Each number is 500 + 40 x the weight over its row's rms, rounded and kept within 0 to 999. Layers, rows and columns count from 0. Numbers have three digits each. The size before them is the row's rms in percent of the matrix's.

# layer 5 attention key, 192x192, rms 0.118, rows 54-87, columns 48-95
102:522574497476524539531503507488507459547467540490468524561475566460489451445501513475480556501531524467498554454489511468473477530501506447542449
105:429451492486506537479506518504487436477547523568477502436554522570534412515528464515481545526440480481474501545480459544474472530524592532475539
096:523490489496472442561569497425519515547496550514475510516480463477480472496489399417506505516573465484487464449436528506509573551546516465529428
098:499522491507487491520496480492544525502487469500443517480505476537444498528531487512492487535486433509459421543557526491522522425490556557501515
094:436498540509510581446446485427520499541549563458540420462447463483514538500512520544441513464494553554527486516456517460528464548442502523523538
099:573542542495527556487498507519513467456563464453546520503531513526507524457490484543522487478444513533493497481449545511496503542557508479537554
087:483496436474532532437502499513464532453458496580518478555566443492514546507528478515558525564434408510543522487454505439555508501488429531477492
100:494497509430429539533513521458420557527469472478537472464485499499555521484472520550479516453520455541441478512546550419469518472451515484586547
108:584449499565527502422590511594473515559425453536416566543488468454492514505438503469540529471505509491541504520454595492493534509492534433540455
103:482578457471485540491484549514544437502546555530502421434511566428469577511479515486514396531519513482449525505546460486511442441410496483586497
104:585535523543535540548500423471494543483438483464436556539501507544508518456465442522467575427467465567496467505515402510456436521533441461497578
107:440547545521520538520558398549475435478484478512463438515531487563449505553482462466494499509521554484460515471495496527449489515455464508537473
103:493492471530493530475572564451480452485455487493508530538503477531502483502473477467443471448497456524507526529476600521431522507480513491483556
100:541497548546513590497508502512470563476506422499422450452515474517516509505432478492543531519456458500482452399503543561490517557517510490479555
104:509563540488515475433491487527534533501537480516563462438535473520474553485399487516484508449498559572484549491512496510518430489537434499505443
110:404505455561509458483548495560516512442497539469476427542468514540452510539446522544507489525551514497509529403514493530529614496500524487455533
105:436428501509459482508505395577467526506525531486594483472557496534511554487564460553452494573467499459493478475473531531469499552479453484505452
107:544438492500520522406476592480566466552461479551459487503567527494555511504505477452436423463497539510552531481483435500530534509559538487506481
105:527595518496495503532502551494544534516592449555503513514486493448483533493402504573475548571528516541522514482480498434446507545505574495469508
103:483537518579563589471475514503484604497521481576438503521497436490493509565509483513482541511523510512446493495584471522592612474546493535512503
103:418484545465481510536445474454515491545508513479499407487499578535514503493436526545505539450525371577462485490470504550527543514507539458508487
104:482537519510465566481478514479493530558490468534508552497452452508485479416476480543541559449486514475531515495517527552555470510496518511449458
105:529465492510487509573485527532509559557458511410480592471481534527512460456507522445482535562397459462510462509398509537496481480484526523569492
105:534557503614509556458536535573503502533436524477559555457476539487517482496484503476508498559481509404501498546426454488482499489474510505476513
103:517431520496491490504447466482457470502496455558547487479521465478535495504494608493562563533579427519555482450457501545439441531484528492502533
106:497444542448525549508505592569417547531514464467564541498507522518541532481568502399472483457446569450446500454478457507524577475478589514546475
104:524538424516556513509495482457530429492457560494518471502576478440614403499496534437497503513461494479497466450502501457480470525455467493509468
102:554611560502478449466476480491496516526484458495535524506485587477509519555556522575560480508500508505479525459503486520480484384539464410487464
107:484511417465546465518490501502443506531395502433442498539545525457547469459508504515480470508506488505512591487594442499510509504528525561519562
108:470525492462513569465474441473514452436518502422477521529483537474530501476446536449480521515506518530480472491440542550483478581454516419513465
104:570515482516525513488478480522482524569490496507518494571473464425516553556505522487513509519471378489521529494505505410540552553484515517455466
108:432481531494459477515521490492494527493550535531462468532452614485469518475425514460500433493494462519450534469481481422516545506462454524587486
106:418461541520492491464434456496516492457502560478431490552512486428484516445530489415515508459484458508468510525518435555486560493497561513490520
101:490590470554563417535488468505608493494479459492511483608428485546460595487445552518399472544549528535488435412538522533483527488471520608496508
# layer 5 attention query, 192x192, rms 0.123, rows 55-88, columns 48-95
107:483542526508501490515507494534495465493562587524500536516569562487501513523541424439526501458466512521543473535535480550474458523498555403557482
103:428445516485464525489507470523492483465580519476459506498522514451511444493481537453476558460518521512482519546486490496540490482500488461514510
096:520396513494451476435491452556460549519527475439429554497557619589519468483536435569512551495528518516478553578455442447468540502493468509481566
095:439483467457536469493524524462405464499489489517504440519465427482489416516476549498495467497462511484457516570509520527530528490413503498621539
096:554455479534528516537530516599550529532535400494481457474454500470513438537418515529466468536458573517478491458506481498548506489443462474547455
091:459560464498415448532536414537484418558527458518515484532467547430530470546519489518470538512527459463575495520535551503411473543524475524501469
097:520488495453521521521471514517476532519437467462441519561500467476443447483528540535494518543537454511543447475472561462496489532502496509521540
109:489468456537499527464470409502495438526500487475352517488520468522521523496497554501498535500502494482476459477538479549513474447404554571384524
104:469541550461452512529496507472555409517499502458540444460481556466510508470470560538527482486508567493512531471452482479542534500533498503538471
102:541509534498469502479483488467524585550482438468498486538487510528552533453564488552470515483495563476512456465461436546481423495476459472398500
107:540557512498454505484572466484530538540517596475486374554559478505469516515493462474523454528502559524489485489564518519431521499499474566416418
111:513426516517503489534567621461520459480485435446515551427560504512474513543518459450444485504450567491569562495522487464460470487477499591526489
101:516559532582461462490483526551437506500491533535449506487542440552554537543475486492492552534458481551457484457524550523514544482495459525502479
102:479576528436497512505500590481522478503532538502442493451521586482525447429486455540440480505550492523473510504474456552462471505544485507553502
104:491502462490486516445509540527568527429434486434459586557495534565494562545492521533533448465528495488526545473552482470492551531488504554516542
102:484489492484450475501590490606533569498494455589494494471562538519528461473471456529460480555496500490515494466510482490498451540456528588528510
108:475523493530453525510536465416600494555465490470510487450497459474512530564524493422513465446489575528474521511511458535482439501430542458503548
108:522562499553580477469581521524544535536570472523524584488467492466443521506445489521436540508603568555460470547486503455453526512511486426527457
105:453460526516467572507496505432515581480488486484548517559495506472547560556510480539524424497433529555478521498522534539597541529487559484521492
106:509483545468506372509439510518508479521471531516368435533421499541508473434524519526482462471483518542489514475551578464498512523492564503563469
107:457533554540434507550517507477454426492488506512550494463475516500389506512479574498558534444518524568492423563551535535462489523524459546461423
104:601442487508483530558439547455537442557437485474501614516518564556519491498502470448509374541482539484526454484456497532488552444470489479520404
104:558512519525552587491561519499496459506478470521536503441469482417487444488465470496527472525486493441486452622433565468509516496481525525535535
103:483549472553532459480463522520463472451532524477509515478527506465608527528496467436467525484538505468567525465512545579564412467473560469489503
106:476446462424592484522520512522461527502535521499633486521507498469571503461462458485561426448464447494420412469483550502478541514548544454474455
104:512581444504467461507530441521531430494462539508544558505512476534503529510523512441435486511457454476515524475473498474436535505452452545503493
103:499493535512503529571494428485479583552549498500507451525563515400531501498486504502535549494499495522543447519447523477528566466488492505534513
107:527467517450501502453521561495532603505515493503436485543510429507458472502532533535512470527548437579556498456513474481468536497519485447504491
102:463482516496478526505526472467557486473552444525513374530499509520520492446557495475462546537490515512596499528526466466490459533544538475540507
106:491521491512510532505537473486498470533461439421515577457428508482469515544464503462495559524485427538429470460495538417535551481465503536438482
106:481537573503453520489477516514480492504483481544549493462513528520476481413522575446475471429464517522496565453460529429544488467533444524591484
107:413438518494452446436520466477483534504533537487477515514562494480490493465478433456469518537576471523469541491488509570514496463451539434435432
095:483456512566571553470554531527490543530396534478468490501448537550521542502506465516404559519516518550565464501490564459458476484453518554556518
106:497485532493553482490502511451509506544492574502547481513507430445503548440510490501503435500460489568500486493477450512472532547571494611522560
# layer 5 attention value, 192x192, rms 0.156, rows 32-63, columns 48-95
089:430475482452524512497531533515531492455444541478497447526535521592490449557455546502563572532540503503600496432518472439524460540477554467529493
095:596490497465483579510470484512523566506489506543492457517480422499503451483505535575488467533506478522511535486517513507475471511391526533527519
092:457454528489524531491540450523395571520508548484462504499535525506486479480524415455464494468567498520506461493514456573468552558458556484536552
093:517435518541497487504519471519485549537482459520475468458459456477440581460516533566451523496503566470545527476491500474512462480520384504456458
093:500483548503506531510450513512466462453466477481433466490458496475458549519530465509587497490499517464576606402509439499548542627500534481506513
098:509458539492507507524426541567485613487524559526526483514489475515542444451537442449459546515523523476463449431482481487430522516476562543475447
087:525513503486459497531497460534575512522536477477530519493445437565512440438513528513470540484528462491561480475498569548511506524513506504504550
100:552501479498528494524518483548524553514501473466562539506439429494507461512564493458478498539559477537496453535564520555490595480453515509455506
088:573537405438485534410557453550506513512530518515534484542475521524458487481525481424515534409501473502489495476522537484461424475503460495463467
103:457509462511485479524489502502449490552515535434527448534439519491511477536540517465512512555549512551426497482497447495496523446530509517572580
100:513501509500555449531486510494470510516561445564493585494456393421451536534510426533489436558470551519479524492522505541483480458471508575515496
100:550501442494514474486477495492530518509597420515483482536483517456496490527455514554488578491470561556577502501503565542508466497476526542461480
095:509489446460526446471525597563447475467487471506564502578520502501524457521439472547554561474500522506433456486481488508482496510517496450506528
095:486540469519585480466531483515485569550414463527511474497525513467522545498508542476564506539501519512523478506535496507421460525528489510577502
080:443527488545567547410488476466463481501462465558511539478493462408540490566416506533520523468499554520496568501478610498518489509553504560437514
088:522499467545579385460526466490488390509493475498520491563431511462571524499533524433575524511481461536516548482459597543549522535474472459485544
093:474473577519424526466496477525509495500507460506472499469485472552521505465465479515426518462538520469578530389512527537547483458542506491505509
094:508478505538498474464506491430523512446416480471480476444477537504535570554482470457438490515435504442365541510460521445491529605473563452419462
097:546476464544478476536494487522539498477444488514463485446514502487465477496437481468539491414474463543556519575491534494491471551476518546484544
092:511563505480472480491480424383477575538534412533500544504451548486505479494570487515491529471536554546521483563524479480495517476487474510515481
097:544498513513556462524518506501469415547495530484527473463493468438503428499465529502589503518533558540495480501412493444495520527484556548483480
091:449523516529476462491562501487422519505521466542525557455511487429519510501497521441545515456519560419483478494491522447513495471478492457447479
089:488470588527496500517501468471480447514522548563518460469484474551553462510569455584560479532549464495560474467491401472461510557567507502508569
090:495492474481428433456466517425515506397512480553480557510583563482514486449511455481482521466478488506517515425497510442524528532526415484567529
086:506520482516470492547533503500460473412507580546469489497499562512437458475505500473552451521487491531521437459490528568563464512484464407497478
098:539484474500475515494536544525529450512523538496531501472482476568420426512506520520454616544475429497494509496496466558475485444409513526515545
090:470443474422503546506454497488454468470447532482483466457543466479518514430556481523485551536512470552527500541490524546498554506409567573407589
098:499493543423523383507372544487498541536435513495420471483518509518504497513502562488471549561514479581453437538480487519504507467524443506478493
094:469490530490462523466580536539440422436543562520436472431537522520509482473529559474505550443432483495468480573521495486457541572542500515499488
106:461489513527488502488527503501541554481509507608536500546467484438593542541523496502549493464414479462491479524542445507394514541451570473491512
097:483442513479462568540526503517468550515470441489532493454511572494483415438482456541500448438479456507567531493523570550483447532494499476485519
090:490457556519551443504499516487482462546521521465540489469503494495538529562434460440498543496465499478615519529469397480443527498506458602489492
# layer 5 attention output (transposed), 192x192, rms 0.122, rows 32-63, columns 48-95
082:464536545497558480479509466465550497514530535493512575510507446427563462508492518518458447470442464533426524490562488484502628464496498532547461
093:434468527530553496618521528469545449486584483458489597432574493471504449526507487523452556513466554474432505528431550423467471505498484467523431
089:490616473551511491493483579513582489513487507487574469490499512463445487501515566516473462548466523469495495489509512458470441462407454503523450
091:448486417493511539423473498525461520509497544475508462508517510541523511456513544477540490517469460524479438529478502534491484531405529540481511
090:502452461496502390526490473525451570508485524484499506500569485476484470542457480529471493494480450527444434520516611556450552428534511468513491
088:535510494497549446451560529468475460534534529443455500506540473467383541543492485519539555468477511468518545520436532493469512495456564468519521
078:502534464529515475536451461461522472491501507566420449509486559484540502519490472483537500409482493543471536527525511485541517500531457490510464
097:541523554462487455527495543513573411476539474543424485472571527466491506530477508497498487487397502514535484483480471446531473498544482409488482
085:466475548512593425558516508463470532458488453554506544578545395443575462568494456556487511544492493534491478438460468527518541551541529471457599
106:490542553435485575495520474542528453517551518485582517498579466401466530472492550511482503487432487469540517468527520509556493532520513396492406
104:556454535557482548496470522471534531502465483496499443468556530505511477477492530445563570472524442496434468517449486610506462521516448492413527
095:603564509531533461490543501481445507503527551564523554517548453447548453468462574462530468464558532466493534509522502562485454553519490466456480
083:525594480474533478531490476495514559527456501514458555421449480479503466530524504502435496504494537450495449496574535485452495501480556546477435
089:452475471419443460540485484531489443500548505516500445520496557521480531510505494528513525493581493488421533509498470445473547471487499477463448
083:563413442583468519565542422560468486490499490511557573500493480524513485482512532432546523529561441486518460489593503547470517409505546481429471
078:515477500447553593490497520486468486514530553515486491472513456499559428527503496504464498494574501458531479509551437483574501484515425452479507
085:459456445491509502571475446409478474519450540503494483502510520529457449487522486455514476516517435477517522529505530498480528509496513558590483
090:533529488512473491500432526564493548547495523483489635561512524481512490555507556508527501510596487520598472473576467519560487473521507448495474
095:513516470484506532541522439449536500512487430540497486525481500496516446510520477553509484623505568483448498557536486465527526475473510508569468
090:451384497517483498492542510571484520523495530522525477508538515550482530457518507458490470526520469506485454416439571556487506509474492539496461
096:577480507471489492466487530528504548530492519532496449482466554486476494464437503527436469507486515617534536470584487578486484448533470442485495
084:506504514563497553547534484511506476559514520516478475500541534503498444456550469565493577566523424547527481501512473526502525457499496565483473
082:497470488484553473549487536594498527457441502508445527496549585561475530524500444431473510465453455481472482502529506508535452470466489514525484
085:505530492531497512542544506519566477566502557485520475543452474556489509522477539496479391558575465520549457524532518512520544489504508489504520
083:527495453537516504480488561445517570561427412501543538547455487479471467534528452475486526493486467456500450557486491446476607468489528549486559
097:490526552438532515503483551474473538470488407495597452475480467492511521489527428432446439465418506515537502582477480467566485417501467464527479
096:480527565501498511489510520508599493538494450516536435466501529519496480519478452518464506495489542499514501496466416502440463478565451479636425
095:506522483512452541491531465570482485522503490535470574472532504564485542556520449538530457522468525479607500481499440494507601487456585495518424
087:532495495492525527533473548462480515618481457455614379531429487505453610492553400454458496485489474499558520488459473556511465377458495515501482
100:504484527513479489522449487516461408454484514490516484489544607520555474560518462449470509462528521488540451502500545492568530449533528450550459
093:483538433594579453514498455473544516484567495552518457601452421497556491531516527456470516546466477417454497507447528411490482432470525463548470
090:501522470425448550498539507479477548490442501541482622541475525486469472461518511543504497435457462523406502583542536562486474555388431499501524